{
  "optimizer": "soap_variant",
  "learning_rate": 0.00531,
  "max_grad_norm": 1.0,
  "decay_fraction": 0.918,
  "max_steps": 3460
}
Each number is 128 + 24 x the weight over the matrix's rms, rounded and kept within 0 to 255. Layers, rows and columns count from 0. Numbers have three digits each.

# layer 3 MLP up, 1024x256, rms 0.137, rows 214-427, columns 0-63
120133128151140136126121120154138096164117113167093100106102111123118117102134120148079081155100119139145145140153117178114130121090125132109133154135155126160141073112137136064135082116132140
133083133123129099124138121100133128132100124144112132112122138088110137133116116110109107142142133135109117134137095148119143138137118127128104147098161166151144114122136156127110168119127141
127126150112116124147169104168068127157122135104127135119143135109111135138073145101124129159157118100109132131115152145096118133156162149103126123116122143108123115077102179128096118153125127
147157135117152118113100107140133120135168093096126133094140178101126090087136155049113125149087135119064100112163113115087138152131133134137134127113138120114149108121158175144124110146129143
121122191138118140095135102117147134106172145067123130116077163185139139149120143148119081162104107158151119173155123159128103074104107071131162120153115132145155133117167184114104137138127155
128139120144112112148095112114145122076156136113176123195145139105138121093122159099137139147116106158147120140120129086150113138140143151147121105132098130093111142102130124141092154151081117
112107138111148103089138065150086148122133123139150114126118163126125111144103115099129114123138111139161097148119135116089148094121170096086122104128119123135150138152162126158178128171125100
113110139098099125109160116142094130122145117108113183090107154117107175121111137122125126150101133137113156147085087183109160125137136114134116104140171092086170119119133077142155132117144141
122131098133145119117116124101173112103097070170138142112104141102105140138157178152147132119130119138136110119125102103118119142140170165078142123116106134102156137170169133138088110140139149
116138108096138155122140113163140152136135141103132110136124129172128127128149110141111150148152148121096079107146129104128159137118122087088174108099126116153136121136137156128124091117122170
128128123101115106137142085135100135128105147126124111151121084146121129113143125134132169158092112140118106125109119108117154158169100096127128144161139144122141161144099118115133112159113158
159134174145101166126160098127130163098176121152103124153112125119137140110143139157107127156096117108119107154113100137098075159101066182147124139163127116142119139121135104144119120147151139
171133126134127109153153117145114154169137162158093117121100081151133136076123106081123131147138156108156180133132146155121106129120147126134141119144159122097115104156156143089113144147139114
172108197123165141135110185134119141099124098091122141133139137106112132102105134090143128143145161152136123133099123157148131116157151104125133110126133123124137108141142124141160137097094170
160097155108132108128176100141127124066143155136132093130091128129145108142120103115141115130111127107134154121140154100147134153169159155159099135134150104152112141130137113107146158176123110
162163109130129140098148135117118189150145146136144137128097156126126138063144114156159140128087128134130094106109126131146111156132104141149132131166091155125164138103155127088103083174125119
121128130096143115108180141130158130117131129100166110109100150159128138121161117141116136090106092093151079171105127149115148118144125158105080100101147112129128107120127082111129114115125125
125120154095132112146100123105124123146137127156109111133074168129140137141145102121120113148140115139135134136128140107156121141169103107103160143125115099114113106129130155138130134135143119
072130120109105168126117134092128126109164140151098166079137160123119129143157096113072117148104146108098147103119168156103106106156129089127149130135124144082119131138089125111130105158087127
137122148142135135155166104120131121132145146128120134101116120084143159119122139080121142139147104123152121129109130114098134130121127137163094146096095118150148152140109121143092119117146139
104096142153133127130138085148090140137127131116112152127116144122115122117091114153169174145107085142091151123147116124100131106131127142158141126135115104159147121118130126122112172120120155
121078166155113147066103186158100148116137130145145114117122122118129150147155124146126160141136120088139075112067104140151130097136128130114150155140154139138129124152127109099142148141101107
146149138174140136081121111157104092122122150137088135157095063127143125136121126154117112111111131108158127123125125138101162123161175172150143172118130095157110130126148101140121134153151116
113109154087129128110127121110144165118104119125148119170134137128089120164139106168151107100092127172129130103121132108134090104115170107096108120171123158142121173114147099115144078122124144
172157164117130097107117139136127113148119142129168121126126119119115131114126131139128105160131169104119140107178122133126117122137152153101148099154138125135123109120116143185149131106073127
092091170157141152107145104107134119155152100174152166150107152162095138150108167142131132135159137106140103111117095159057120148144166126137143167167121089151077099130076118111127152120114145
125128153115062150107094160139131142137163110127125070175149136082146124125178092169105138124101091122093114138139196108134094177126144121122103127100056134159104163173136140107145151114118124
158174149123093104147142150115117152106133123120098149128122141169152127116127161110103149124120188141150137113100103108144118100170123112099152182125160123141145155148102138097147084168081120
150072085141128129142126170120135125170119152135120143142144170151174169135127110128149126111148161134135144093124150141111135142107067086109121090112117161087157123085128131083159141100127147
176153146119131119119124141143155146124126152119176142130098115144109120159123119178117141145141139103105131110131132128100150106148103093102145122120150124116154105101125087189108119144125117
144137138100102145123114160137109207105131125093118128114121147146180112076130114210128070125058092122150164124168125129154134116139166167128145121152104114132107110189134173135127139142155109
158151116158141140125157188184123159112147124142124122105108160130132098131155122146102142072098143072129117127141118118202101134116134147140143171138127143124144106085119132128139166131115128
110146147137119158135104128145162114141135085177136142146141105109148147130119137127133133109117128119114095127113157136120118126115087130149130104135136134134178115115129126110138119092089132
146160160136115121150112181083115148093077146155115130118088139113112099115148097074137172091107144118133115118122128106092104112156150120151147085116122134177115138125157142139118142120126124
146110116154144148133141102123151176124122155128173127133165142098098172144192120154129139160118093164097093099144103098146136114141145144138074138090111113158115110127115142122117101132162107
186119134129095124115078128118129143105154104137121152118142118128116140124151138119108143150170128085088132146089103139145123169129102109153135119132084094162149146090099065117150085152144135
090125141140078122075109129099147141118106073113096157107131146083110131121140108139120146112115112090142113178184128090161116151134134133140112111116107144137149167136115128148149083146127094
123133112097117110135074188164141146109163110126131128100134139099173134140149128090151164135161166151107119138120141131171120144130127163132086103126190145133100176122109098132106112152109088
123107152082138112107097100098116157139198127144107131127129134114104122116149152151132174133128130100109138102124149143104143114112105086073103103127155129179123181141162153105164115150166145
122150116141158141101140125142158131079186127130118127147158180111138136120126112148137109127087090125153153126096165107141122098106141104158120096149142104131152129202136139109147122119122150
137103140143168081110107115139152148150138142151112121107118152146091144074141131137147137119138137152115175165099127120134128144071152117093086104154150106139128140121146070142135120108094112
146122120096140139117107142113100150088108113085138115130175093125127126098114172124140165134100144158144095111120160148108123122174091072154124113128123153139143121137135099118122146129082120
141185130173130128130138161154131153167127082073089145076139168082122106151094131134153142161081147133144130086190107128118106122110124126130143121120091130139108170139136132152174104094140180
152121132139145115152120147128121163126104128100127168147111153139104133133079170063147131160110106134124120094134157160139114131126155131111106108129129113166131106124110115119138119144204139
128144129121141125147112129103103136123155137163163161120133143169146133117151137143099152123120129129123140154141118103179162170155129144119132141109136148123123163141171108076162124136147153
142122122130145118138160088109130108126124169114133103118126113149109129098138119180120105106143111163129152131121134140158151163108121136102136168116161084137147148137138110129118114156122154
119101104077134149131107105145114139117141138148079134125166129127113133093108164165155146105134089137117166135115096115149128084118153141157129115117142123111114176136165151135110101127092133
085149107119108165189130143135147108149093140090129104133154163116095136181106132117125164127123104130136117140174154174117153122155188116123150120151146120133128105134095104157146106137132102
159098162085131137131135160124170123128122087107131124153153132159133104097138122141116149102129118120116137148140127143142087140104099164135093155132143134125128104150127116135111112106158164
122114125085076128115129151087148162185206093139127171165159148118097138119125119119098130172114150139139130140151126170085172174114119186145147089102130103115102160126111124162136112156096143
165123094129118165091141153166095115096104150089092135141077127156149094116143136162172104147123110118094118114134105120159103134145151133106079126102121148145119142121134133133133149170091150
119119146110115154055056126123128197122113105099099136141146133105087097164120142144095130148136144125128115168133144090078148123105131132151100131186134129110152132098152158116145137194113128
142182136163126099114176104138125110119151127106139113153127133106140110104103114077097117160107136113152096089143115120150141093149123101137136146076119172131142077131158129148106150109120095
124109144173077087155132121127149156110122106101126155136154093115156114132126155110122147152113142099113135143094129150159164166121147118081123133120134094092165126102111132162153144149171125
129128110200143098097099129153144146100123165094156116103126162096098132113149116155144185090132106161128110113110114135130160143152123132130130110123153148112110124119114121129115094120148087
111128120153165086126179119160139126185102174181089098119111106097120155131112101098157123167144110114126161100175120096120158142159136169115127101106116103136146135147122185143086139157121124
156133129148162143130097090137128125166172150128100102165135165118143111109141077069086156171123150151120157113168136139114160076125150144109127117158101129079174149146127113141124124155107136
088110167161163173148119126133111114125102155138118135170087131141163138100122208112115144151166132136144079120084080141106085091141159126108135130089155117124146102096155133088139148099146142
152122126097119109161114117119133149103120077118085135157132095148146122118145134185147156088124120131145155150108121126097113170101120097079151127150135127104146121111140089099105070093122088
180135112148084080128103141178166153084164131072104198134140101115105159068139100120120079150129127098111154163114136093119155142154157125132147155191133117144154145130140153136100107130130137
140091177106120142089117125130120121145119114162118107155126167101116093128190142132123143098094107157139114088103118144106138125111143148138103170145142141108135127162164168131137117164086150
147106136109152140115094162122111095097163152116131127142108130125153120139158156136141110152124139177117151107080141128139118091122111145110143110121145110165138163135114122126103116108133126
158136127130149128117152104143105084146150138129125106100135099136160161112135128151149113127133142117182152122105128134103127103114114109129104102101156141094124122124113096165152141135136166
116114118106123062153102132109152159164112145213109119150139119101100114103111108164099167119097101119112131119168119099137156140152095115124097132152117167146131160159147086139096150129112124
109100149121106119094104144078147125082187130163196152144199119121175105154089122167154137127133156114135159179133121134120163111169155094134170149085195151111090150133139142112130133152158110
124193127110140098156172120143151149117151117101087146083145158141183084140128125126146147187110144124096119150105106138170142141158170155139086094138155119121089156118122119095146120155116125
127142187158169112087129148147116123154127127116108102147114105134123143096109157135128137125131115123118158085134101115150127096102100134132124127142127171153154159105131147167116117101101148
113128138158137130132113111094103122112153137126107142126096130124081146146168150094122109141114184095158158137089146114102142123117175119136120120147134133087116161152085100117134160133115099
135149096156149127103085153150157138129175096171143179146105142143170140129103092102127126126123119114100117106164129159141143157119110120067144181106118172101137096174152165089132144119121170
148128087157153167125128121141136104112126142101114143136136135105145136097136112082128118143140112172117108158163123119144150145155125131162120149125142132140117135115120137151121139143165156
154130176153153119113115093136068158140129086177162145054144109172055158136130102117123111114143138145092094146159135112092123154130130123103063116161169101092122124108155177129119074116137140
151132151112110103160099151158097085150090123149138144128128064091099109120150155127144112170108156139119158174102140133130122154113126105126145094084179120147118125144126089123119160138138143
147134177120130130151110151134108180124150136144141079109112120122110136147166141123126138107154137151116121137098123147081163147136107118112135125170108127118091119107140161106128173139106127
102104156127159160132111142104102137158158124102126123139122100144152122124152101092111117108099104122107102130130117114165142087125057160077116126134107108130118113112124161139101156143120127
120096143102110130137129161151153142124152164165128105130112111143141107106151114146162125151109110135094115125102127146136175142163133166136082122140134122161144126094136166118091152090073112
160143133117098118133146148174116161118120120132123118122111141132130131160143107130114149154158102122148106132121119114148132120161113140106121132138152103125119142123102143127140140112105136
169151158150110135086140116139114126135139127155110158108136120142122116112128119104145152109108163144117067124100145141150145166129125108088114118106143109135092107126101113149089133114141149
153111154133123109144146118148158140134119094141137135134108144145108107103157120129156155144139170110126132134133139095148110091168081153133113135092162148137137104142152129089122138137106167
141083160155125124105091139122132119116149116138128146170133140147089166106129110131128133135147152120130112092161127170111167144162149129102131121133123119081086129105123122120178160142109130
148104097128101170133122120149138117150099076166144088127102107105155066082153134139131150129089086117105103128172107133117185159126077139129169127093131172137137149131181151137092092108152111
110151176145124109111121080150073088129167078116140126115120122166114114071120086146148094130122119105132098117135107138122106125141113112131085084080109165106184129120133114089125122174130120
071105176169100129162099153139112142138130141128141135119109162113145092135129122140175113164150095158117131116122128131080127125150090165118132114130103105112133135192142108124125129126122127
110163138104105164144152106095153144123136097096120108117147156170149156091125130076136143134116164108144123136138146177110135116129116072150130124163114091150138152126144148156109151096155155
110125117124138136124154110133183187134108107101148139142125115158124105127112127116136140129105170101129140130124133091156119123151112137184152147098167114099123122150134130133148121157132104
112134133156148142129089101125091148106091143135151083123164105165129155154149088136093124137160138102125105181141133108123122182124101131154138154102132100137136123145103122114163166133118125
073119131085127129142162165204129132142133148115113154157132131117143138104123142130115124156120097105113094116097136119100160119164140182144084147140145105129149125131159127097143147116116142
146127106109151140112097155102060145159123081148157148104099139105138097143161134152140112162154104127117087131133167138170125106102120136123122146134149136137119096147114124128174121113119108
126152152123115146111105141107140153135092132114118130111124090151094146110151086110110181097112121147112110126130191119131125183100124120116108137120112121121132120143123135106115095149121177
178167163147132124154107147130151127159135123088137112146151168110146094131111116119134117112138157133131125108128128119122087147116139128117170137164135155100149118130130107144113160104160111
119153128128140122154136098116101128131125160128144135149154072128142143165064136135160171150109106127159122109119080124151130125137122176096149114120130061147130143151139114120131075088141115
130141129150130135106141120115144106127141124177126130134108141109119092161064143144133111112109148110133122117084146109120129184139165142145134134129121130101088104133097116103123139120183169
075087143098108153130132143142091124167161146201135110133150124101145129159154105128130136170140121118136175112130125151097166110148129147108123148107124084113105150107136132135136175108119152
125161123118143189093177135139100120110093091077129135135126094131106116152175117171154178136130153163168093126088165092175075087163121113161117171084146158134079122080149165104150124137111122
097122106099080078120085138116066098109117122122130094118088118141108132156155119080095140087174126083149074111110151123120112138141105110138176131104132123112117135112141107136135107099134084
102143205113110149158096146126098105119175125070128162104167113107087146076122117143088126166103116076121142141169162145089136111117106132111121158162140088128164147163151094126151131156121134
138124129111128117121097088110108153120106142120094118111106154115136151121149143123116123141133099145091100164178167114112139141185097173079114108153149147105153101140138141147133119096119128
134112115133101131124135127146144130126152155138118125135159127114094104098150152140129115161113129128109089137150122161123123115116067154149176098147136181119119088146126146117094075125169096
152112132084083149115116118097124124137126146124193116130132126143146153124140134140157158158144153163130139111127127122095155137152130166128128104176174122102075098122127103132117176101158133
148122134127111119141129121106105126106129122139139143098130157109123106130118189167127114100146161148120114118127151095144144126134169120134082129096141090125057137136101169121106140128141167
102134157139088161107118109131137119095163147160121123125109082119136117104166125124120125097120126143112147142148142122128112097103154139112125159154139123113125105123116107132143153106069136
139113134079188130100167108136125137170111110115132112126133126118130117157134092137091091144157125145152079130128130129158101127161130106157127106102152082112187120122104112145200082083110120
084144148124121083109130097129114140119158094135137130149087130135189123148134121118115117149073148135120088111140148101136151121148124164139151134126127100093117183089114110092130125121128156
137133113108101141162182134109110105109129107122102114071172195092120110099153155130099155135130129086136098150107131135131124112122137117133142110108145148132132123139137161122143113126140112
153112133154082116136142171104117141119140087125135137137125171183136136144156113105122129110147142063105123144122138117137153162124135139136128109114119067115116143137081152138131102127116157
154132099106079177172163092102123166109109125149132121112104126112102156132154147147152164161070111127115122097160104128161133101130163125083134136121151091102128133097131191126115118093130164
129121135146163141111096100149114144106133125112154139147135152146103176133141109117148164121095122126106161126112095124165129105162117121086170148136135106109098142134127118109124134170123087
097119125155078117094114149174137150134060152123120121126074087087078143119016145055145096114177141136091130141104121130090161085137132155157125075120100086097102144101123135126179159123158180
130114124123139107135129145157155123075120151107149143144142159117196110128138079149132153097107156116157154160114083146123125122138138122118144143120109148135124154088134072098124144130098078
148151127096130135118112161142117124140128148099132136127110110131084136088124119150126146116124146126088110132095111132130062115130128094109131143093152133110112161105117130105150104126114124
097168139138143112103114069120114142120111134111085155103157137096150090102111152128120123093126146134157145141082134123140091114153098156153137142135125130131113114123097128112115146133115141
072151148125065156163127109117125113139081133136138074158131184067101130156100135170116118102169107157114096112141111116125110081154120163162167075170132098171185164132104116136125126134120165
153168109145133128139103152099124130131156118103147163131085096149133145111135161125094139101142153113151102129149128089062069107152141098153132151076102132105131192175133165104150093112162175
116136105156170133125122142105117139133099129175094144130153143113153121109130137168092142128161154114108123113139123123122153154167160125122132142105107128116128140116059110132117136118122129
130151116110100085104161108118161153113133097173095131127143126112118114147127123126106170142139145121118119169136129119099132111117143123083153105109119117121104126124183163126112174103108090
140106147127130145118102084125101134110119100113158134126094122128128127102115132155117133142106116105120136144150160136108130134156157143098102114184133127139120163135145103112115141106101111
089113120128136119140131091115134133088161162128157136090153121112142140114145112075094131114141115158131150149143111080128107096204145160144112125153122108155086098104123113150124133111148090
099164126108132145118128108130136144127125116155085134115161151154129140101096143146070086119104126150106132123161116085170167137109134137158143131142167127103096152136140097103138097101160114
147107136090122154142126057107117102147141158122202116155148119124099107089128146156144123080142121113123129105145084119114094122132102115142137092125133124170116124149107125112106106116150136
140108129164114127125112164175130161110079109132111106107136116108120097143109157153133133144147115145132138081130102111131142139109128142113139083129072126099092108125098134125062163121178122
150112103094110145139114129119101158104105156185156073131105118105112149123118125155143131106088112155106161141115134114111155105124171108124147078081170123098103173126111105095124157150103131
081134151133101134147124175139119143152126147116127099148158123109092120130163149131133108136163137113119146145101148137124139157137112148138139140110141134157133144105119152141122145172146129
116126127078127093132088086133129150130120129123079130123143126071137115123115138144157093143168122118116119115147138135097145177136090183180166143164119146118106110109166103121118138078170110
166149133134139110095154116121161151112156146137116127084154084155120112104124144111150147100150119139131124107169134123133067118121099098166133127087115111154114129114137099100168145066113127
120160126186100086120032166156155111148166138115169130113146152147090116103115107109151096111059132164116152134188146150133087089104161100094108163151131118100127091114171155155108111102104176
112129120152132152123095126130163131122140155158105150136126164145126056144156113119122127148104149132097121124118143185116117142153095091122116148124111150093107129128150179109110146170120134
121105123132134076147115119115160136140134089116153150141088102092119107179139161089112173144178096148129122131145094126112093099144087127118126133125177137149122148104111109125136144075153168
140135127138105138133086154122102144121140173164134160099104129165143155120107153121150100174116135124132128132168154128087162079156118147136161144152160112124110095122168165182147127146104134
133170122117127138085136124122139089150095156128115131113168151149164145158130100096095123142098127142101160129154097119147116127136105098143134117117144111118155143140109146153129135143138120
109131178145125108139150141168114139120135144137146119124142132116129120127123113109113144139111103093108087145070108084114131104109071094138156122131159103137165149142104110131124173099112103
111081153117123127112091106138097148153139140131135131108141153127085125142104132155130152116116077126103112142096088118116132089126169188100181098134116225189109136142108143116123169128125123
165108141117107103135152113124147142128107143141135106155147133133120139094177152094167092120104107135160100158124117116150162158139120117130117118082153128104115138107093134151137110149132146
156141158134130138128108126139128123157123182106147101150119121116157151211119180112114141118119156125127097118122138136121144182133137100106141149128110119133145080143137082100134202113144111
091113126137127121077113116143150143149142090112167132147121130125142124096110134133143132119136153116161133125149135120111129133155128091159122124143134113112153114116095121111164143124111163
104135162165111127143148109135132141189172128172071119081088141143118087187136106124155155146095111090095117094141106131148124126119110103139141135124159110131124118099125118117077160127089091
141170109142151158099147082177098109117180117102115094170196171115082155079095173098130110151129104128130136116111126165135136148128105139133122116128118110150135090176138091151096129154138139
089134104149118145097103157094109185124128088162094121126121128167138134103068138163123142106136115160117108118153126125135156117137179133162118132171113129088131130102149104157106095175061115
123116146120104102119138129129146132108149117137133119122183134126125141149133142135166136126122192163105171131144134125118113151085158145146135124147129136137154149107155130129115122130139128
124155136144115154077147174168145180053156142126140159073167078147138166147108132094140148082120140091083128158142139156112168168154134122158094113165118100138101134158152178149132138151128106
118166144113085163127146117149063156127113130122134117121123141097120190126119123138092161133131120107108113097116114121114178135097131106137121138111149153141112131145152148110105146136174108
149109112157145148108144119155122157091082133142140141103143168159161118096087120069103127135108145174122141131128163151128119162116131134122111123173146139103162118129134104099117155118131107
094113097189093105117138156135113141205093130105133163111110117122151155161150107144149138171074123116114101137145159113106126160104093176105191119157147130116143124135091112162153112102138116
097113196118084135137137095115136094162145136079133155125140140112114107134141148116146138158164113120127113156148155144089142085148129134129140144142133102147138143135113113140116127138141115
105133125117155096111135149108125084134090107153157156113147160082122140140117092148139144108151111119153081112123100134177096134161096126110114144102138125145152105139136177150123163103101136
164140149120121123109104075166098169115139144116117112117099165145128120116119175112107115115137150126112125134168136129135139115126109101162168099153098111124148146118145132129096120108109111
171169101149119154127098148108108119112158157122124133145126172139130115144122115133134115126143097138136145152111128100106112172105128152119135086115134157113129136121113095162150152157120117
163112140103158095128133117107120140130156147168180129146156118121142112163166121139131132156138117098118136085181103148101141140159090146108132132121094166121118135100143137096067151128107085
129156149156098096125088160158146155100096137123106095112144113124118151157161162111155125170139147177154102145116112136107116124094169131117131107153137089116092092128142121151135130121156133
065146130153115098141148115151127124151137093133073098116118143180132154128125132145095164157108155094119098146143094169182135164118128131121108079125154142161123128139149056125134086139129128
098108127091145137172109099116112141164120103144108124139093105095134182139089119136129158134130168185124109147155106131089117113116121177161117097141118103103125099130117129132098121164124145
128127111109087171154122111124091134126147152105132144098175121128081125121098106131125139140148163150127093124106168110098123151122154190133169123088141162105139114148137121142143104116183124
114122122143140098137133138121165134101121110148143131075106169123142134154151138124130111155171145142083139134146099174118090108079133107097122154146127091143162143170144064140122156161127096
152130083144123126158161164107136143131157097157105096141088106121142114106115134073155134127134125098121110129128127082127108113150135149099167147116120148129125153118128138092125129130164150
102118167155139132160104084094145150139125075106142122147167154135092115135125124115112131121147162099169156146099114117159131125097116188201103119098150127105118156128102144102152125170134164
113122088111131125178131125149149143104109144148127148100157170122093104151192129151134114119097116117176077140080146100121138104110138124128107138134138165110143145130135150157136121126114133
109133158128135116144139120123113146080138136132170112138133152157129139154128164125109144153149142126088096131140149120138134099171135144144143120123129126118117127133061140121104103120111121
135121142085084139131111137119088100136167140189096119106108130124128147183084139130101180108143110109127137125069116141133136142115105127131193117119122121094133129099119123097107114175119124
131094149102137136149110150103137148106103153077133101106149068095103140124097086087118149092140101111069117099151128084125144128128138146132133160120142104095161137138132138111111126144093121
109095124137090123098161118108149139091168143145124097176117121123142144146172144151168109116141115112144131134091138097108153134154125140143152082162100184149137148124168123113111096091132129
081135155121136133126119103128092116158099060168137105134137174099120120133156131094108156102111136080131110096151131210142104126106162144173135151105101143112138126133149122127146116126124107
108161135111142123126127134140091111120144125128147111147142100106108109111113123090140133137124068135101136106122118054110112113126148121155120115148107111155111129097142192123134097121126137
095111141124151110153107124107119111093118169138119119128143149151129182148125092087133097149064098112119070095139122137132163156113137143209105131101114084131174181144124098127076138170086135
099138133107106113113131116125112106124130122126107104111094125125110167137125121112132107163104157113131112126165156146119119121141103149133097154123145120142117159135135153075152124157122147
126140104147061150169157076117143112136128095091156118135165132128111159123130164159129129103146154142115122085145096136161102128116136074139123148072168127081126129112098131108131117115091119
127157122095115126102116163153139154103131093136137147118162116106164120122123066123146114103148064104140160166155131111130149113099110159095142153139142082140168114165107136118150165105135146
108138126150113150121129112106109127121121130138120120097128091122116124124151133117117128090126110072097144175144123106102127132075151104118114152158125132096145102112148153173136108132108133
135157153131115146118134119156141149130134139098131118150121131120154135067109114102159134118135126139140128117158108144098087142155118118098154120135101128111125091115174122137135137107154112
132138164093108111173112111150109152103095166135124144124117131090111146136109130139114097119139115137126140118129120172128151145152104162137127069097101119143146159098175083133068108119174152
108121132083145151117114126105150143110133101109143086111160141080121139141114148110148127097104117135132139091148139124128175186140095130152156157152121101131146101121145145120088123121140102
167143137132122116141146150114142172104142135076102157131146136107132124086161123155133141151144128084126126117133089133114142134110175091140095171098141133122119072127143094099129164117156125
113119091137170137135029159095076128098101147097109095132158157130136119175098134086129147181143111127072141146144090130139147139085153125123147101152127121137084163146134136153147114130108121
125120118110159143105120138114141117099147101123108155137169121107125127140119157120102125139081130123151138160124166115114115108128128160158127126160118112104120153128125148142143082119149144
128096185146156153102113078134142122152074114145144126120102125117133161125142084140109151111114138116114162177120102156134105127093067116145145111147170105096152146116113139091136130186160137
107146115106089136153123082149154125114123146087128136090168137076119074092142114157152141129138071129147153138156119138140090137101092184124141119140126123145138151071132105121072164131089180
099162136158128187083107118115128108114140095154128116105115138127120133122118049158164072134098134149105123102071083110089117157146092092149102128136118094142150142154111151106142144136109111
122144201123105150107101118123113123133151111172122127148160139114145141112123166178093095144086123146133169117162089096139128145169132152126141101138136139135102099119130114173112123151109138
165158115095140110119126133115151124142121120125148186216158143119166134097128132136123105125142132133109112119130141113119171133115113120100169116126142091127117122120126106120112100138118135
084154121148107154116095147159115142141132170110116122128098116133101162107126107117137150110106128092171170118141156101158122132162152129132128102124130072155128112158101117115115107140135117
133108178120148147094118109084153133117165146127109160125143056098129139117141138138120123097168109130157118122110122112123106172108123166140123100138146090149100088147119122155134100120133133
129104144123165114142121142122132110131130133153131121125149120148087116162184111148149146109108126119176131144158115129099114117088116134128131135114126093088146131093098118142118133127103152
127113156066118109193196187127081126064132172154096073149096130085147135128103162092096136136098174147112133121120153130104141138114150135147158124098101124143108132160174128123175193118091113
104110158131138141122115137146143128136091141107126109066110124106118125144116126122115141134178145141129141142085166115130087140165151118099133118110102121171127088111131145120137169124126170
117137103125150131128158156131131139160066097152079119120073106126082150142183125073123115132146177133125176161140155142127103117132091109152110133114162127118144150176060134145133158120121110
074114093131147165057087113097152143146108078116104132118140122177100120134139144134137109130113148129103119149163141112108096122128155124133149165124154093118107097144099125095086118076150173
096072112100119135111149079129138135105127151151120135141157127086100093086132125136151163134130137147098135152093133114107113126112115139096121126126122112128122169100143104139141088114130112
104105156118123108096126155103082132148161127105149141125132108127116125101166090076149147151141111132111139142173146136151147111131133134131128104117132129150117169153157127119132128117117147
207105120140133168119111147117119114068067133142181136155090160100132101144127128090170145120118128160155114157163154127126129096070142151123152197100173173091140122097096099128107134181124156
180118135100109160100150104152110132157157109126118136158112143100153159107142124132144155103129100092117111085129122096127101133072145107141079085105121161141135144088162095158132079137110123
068121124154148121136119092131148100074182113117136109144114113166146098072206143137120129129126106136125119134135115124108149139195140110131109117127124148103151098145093124120119116125136118
139104139087149162135127073152118098118139158117139128131114118104148092139104179107141127119111143147142108124164091107139122115116120131154100111142122091126164125137085118116135132140138137
112143124146151126113153111153109153143154125109158137120142089142121109148125162112173177117144156131076121121114110125134158160120142111134125114096094101123121167112151150121151152092115097
124122144174105108121115131082132107126137157127137172127079122134106138097126108132130132102150140142144144068127100123126097104135098141119145136113099150139087151100171138113108167153097111
138137118102149095196154133100106155180159123144082152159147147133120135174150112157116143130141155136101177128146135141125125156134178136113191101104158076142126123176125146100085104116127139
139131129142100142194109135125149123079118190148192135114111118132159139139139161164149114155153143104080156149109105097158151145138159142117159109133112133147138092145098137127133116124159145
141153127146112129170129145136137129132117109122118128098150101153090114181128112110109161093136138130139152117181101123107114119095153080153165152143130120119157109097148130126133137140129096
103113140141120173088086133161158103119110111097135088138095112109149106127117158113129119138204152138109097133096127135093154141104145115133118142157136123148092088138127165109161165100119108
139101145151118123128126127123121151101125090120141132176149129164153141101103100127100130157132110151077158121163075117131165129118097143102122102157093153151117160114167153133141156089136174
110093106165125129103125123157116155144128116137125202143094155051121127110074114132102131137149170168109115076137100137135141118093121124143141135103081136087181152125110145091135089148138170
147182135163134124125145129129132128119112122118136110097110155123148157137144120126151141139108127147166150102104104115110140127159100201129130083128113125111124080160138134155142110121157138
122122132139144085161148138113122116136149144129139129104119143104128133090144159131124168150117095142115159131117118132166129157091101101138149095105100159136194129149115166117110128100110119
113158125131110154148139160102129150166101123172128133061116122094093102104156115143123113138157123086133140114081095122144139175135107139103170101084157096128127120130091097142146143108136139
113088149109132119180116157099094103165088126129133141085127153163139131146136108166136130097141160093136142129165127117143122079128123111144150164079138105123148144113119067155131089171129147
120156141126176169118130127150107164127128142123131135107130150154142092146132128174127125208132109044143100124147149107142142127105182116103123141110144135162100116119140124084106171126169067
111158135105154135141137141155118140121084113115133154139114110112086146093110117147130166093161174118149146126113174120145109181158147151107109133097104127107109158107129079119126139142113157
174086156127145161170091152120143107126128121170094101128116117103123126097094145108114099107151139101134142141095194116105167121142142089136117124115124109147132135141125168077129119107103173
144158125145106158130165171138126094174117101159169125138080130146120084116097120143122107121128128121115104122139159177127098138127115159170087157112140151137132128123107162149151139132138101
140120127125074132163132148123140114100154169127140119154113154100123118118118111104157159099136166131109102131122174122142124154111177131172125135126144157147146118147108171134109145120105124
126114121140093097165162148160107120152137110126145152157163116138141129120107112116153164150121105100143142100131140106113119110120122123119127119130154109127105145140141099126094131149105088
124143167118156144148141127137148126115151140126142139133109125139097108075134128134122094133119145084117152139133100092077111129123149129128107143140144126120144110111108137099138147088085095
136160118127131089142117144125153118108088154113110138140186136154115140105136109123143126107134115136131082115142112085135130117134120130110125136134158143124108174126124145129123126127128125
146098124106154143108135129141135155133123130141168099157135127124099083136139111163131103099140108098135114084136102106141112170139127167117129175168123146110142124123107173142150102164196119
090140114144176100134094118160105145102062104120148155097116131148123104135092215179076115108109137146119122111124147188101109148173149119165108160044129172074101094126113171109119127097126078
101086121118130107150120148083109145166127105115112122140145148152098179139142112157098132093143125140170134137136144124117142139120114146137123127132138133132122161151132145123146178127098114
133138151126105186114160123096107136152151116135176154134177128148124125092105138105110124115148124112105148139150164147118129127109153147109152073143140144117106110159114124163137120090158179
126176119127140106097125117135058098122103112114125131089113133117090142103080127167126115155120117129120125116179096115099133108134154146105142148121075143127132134176155144098130081122141139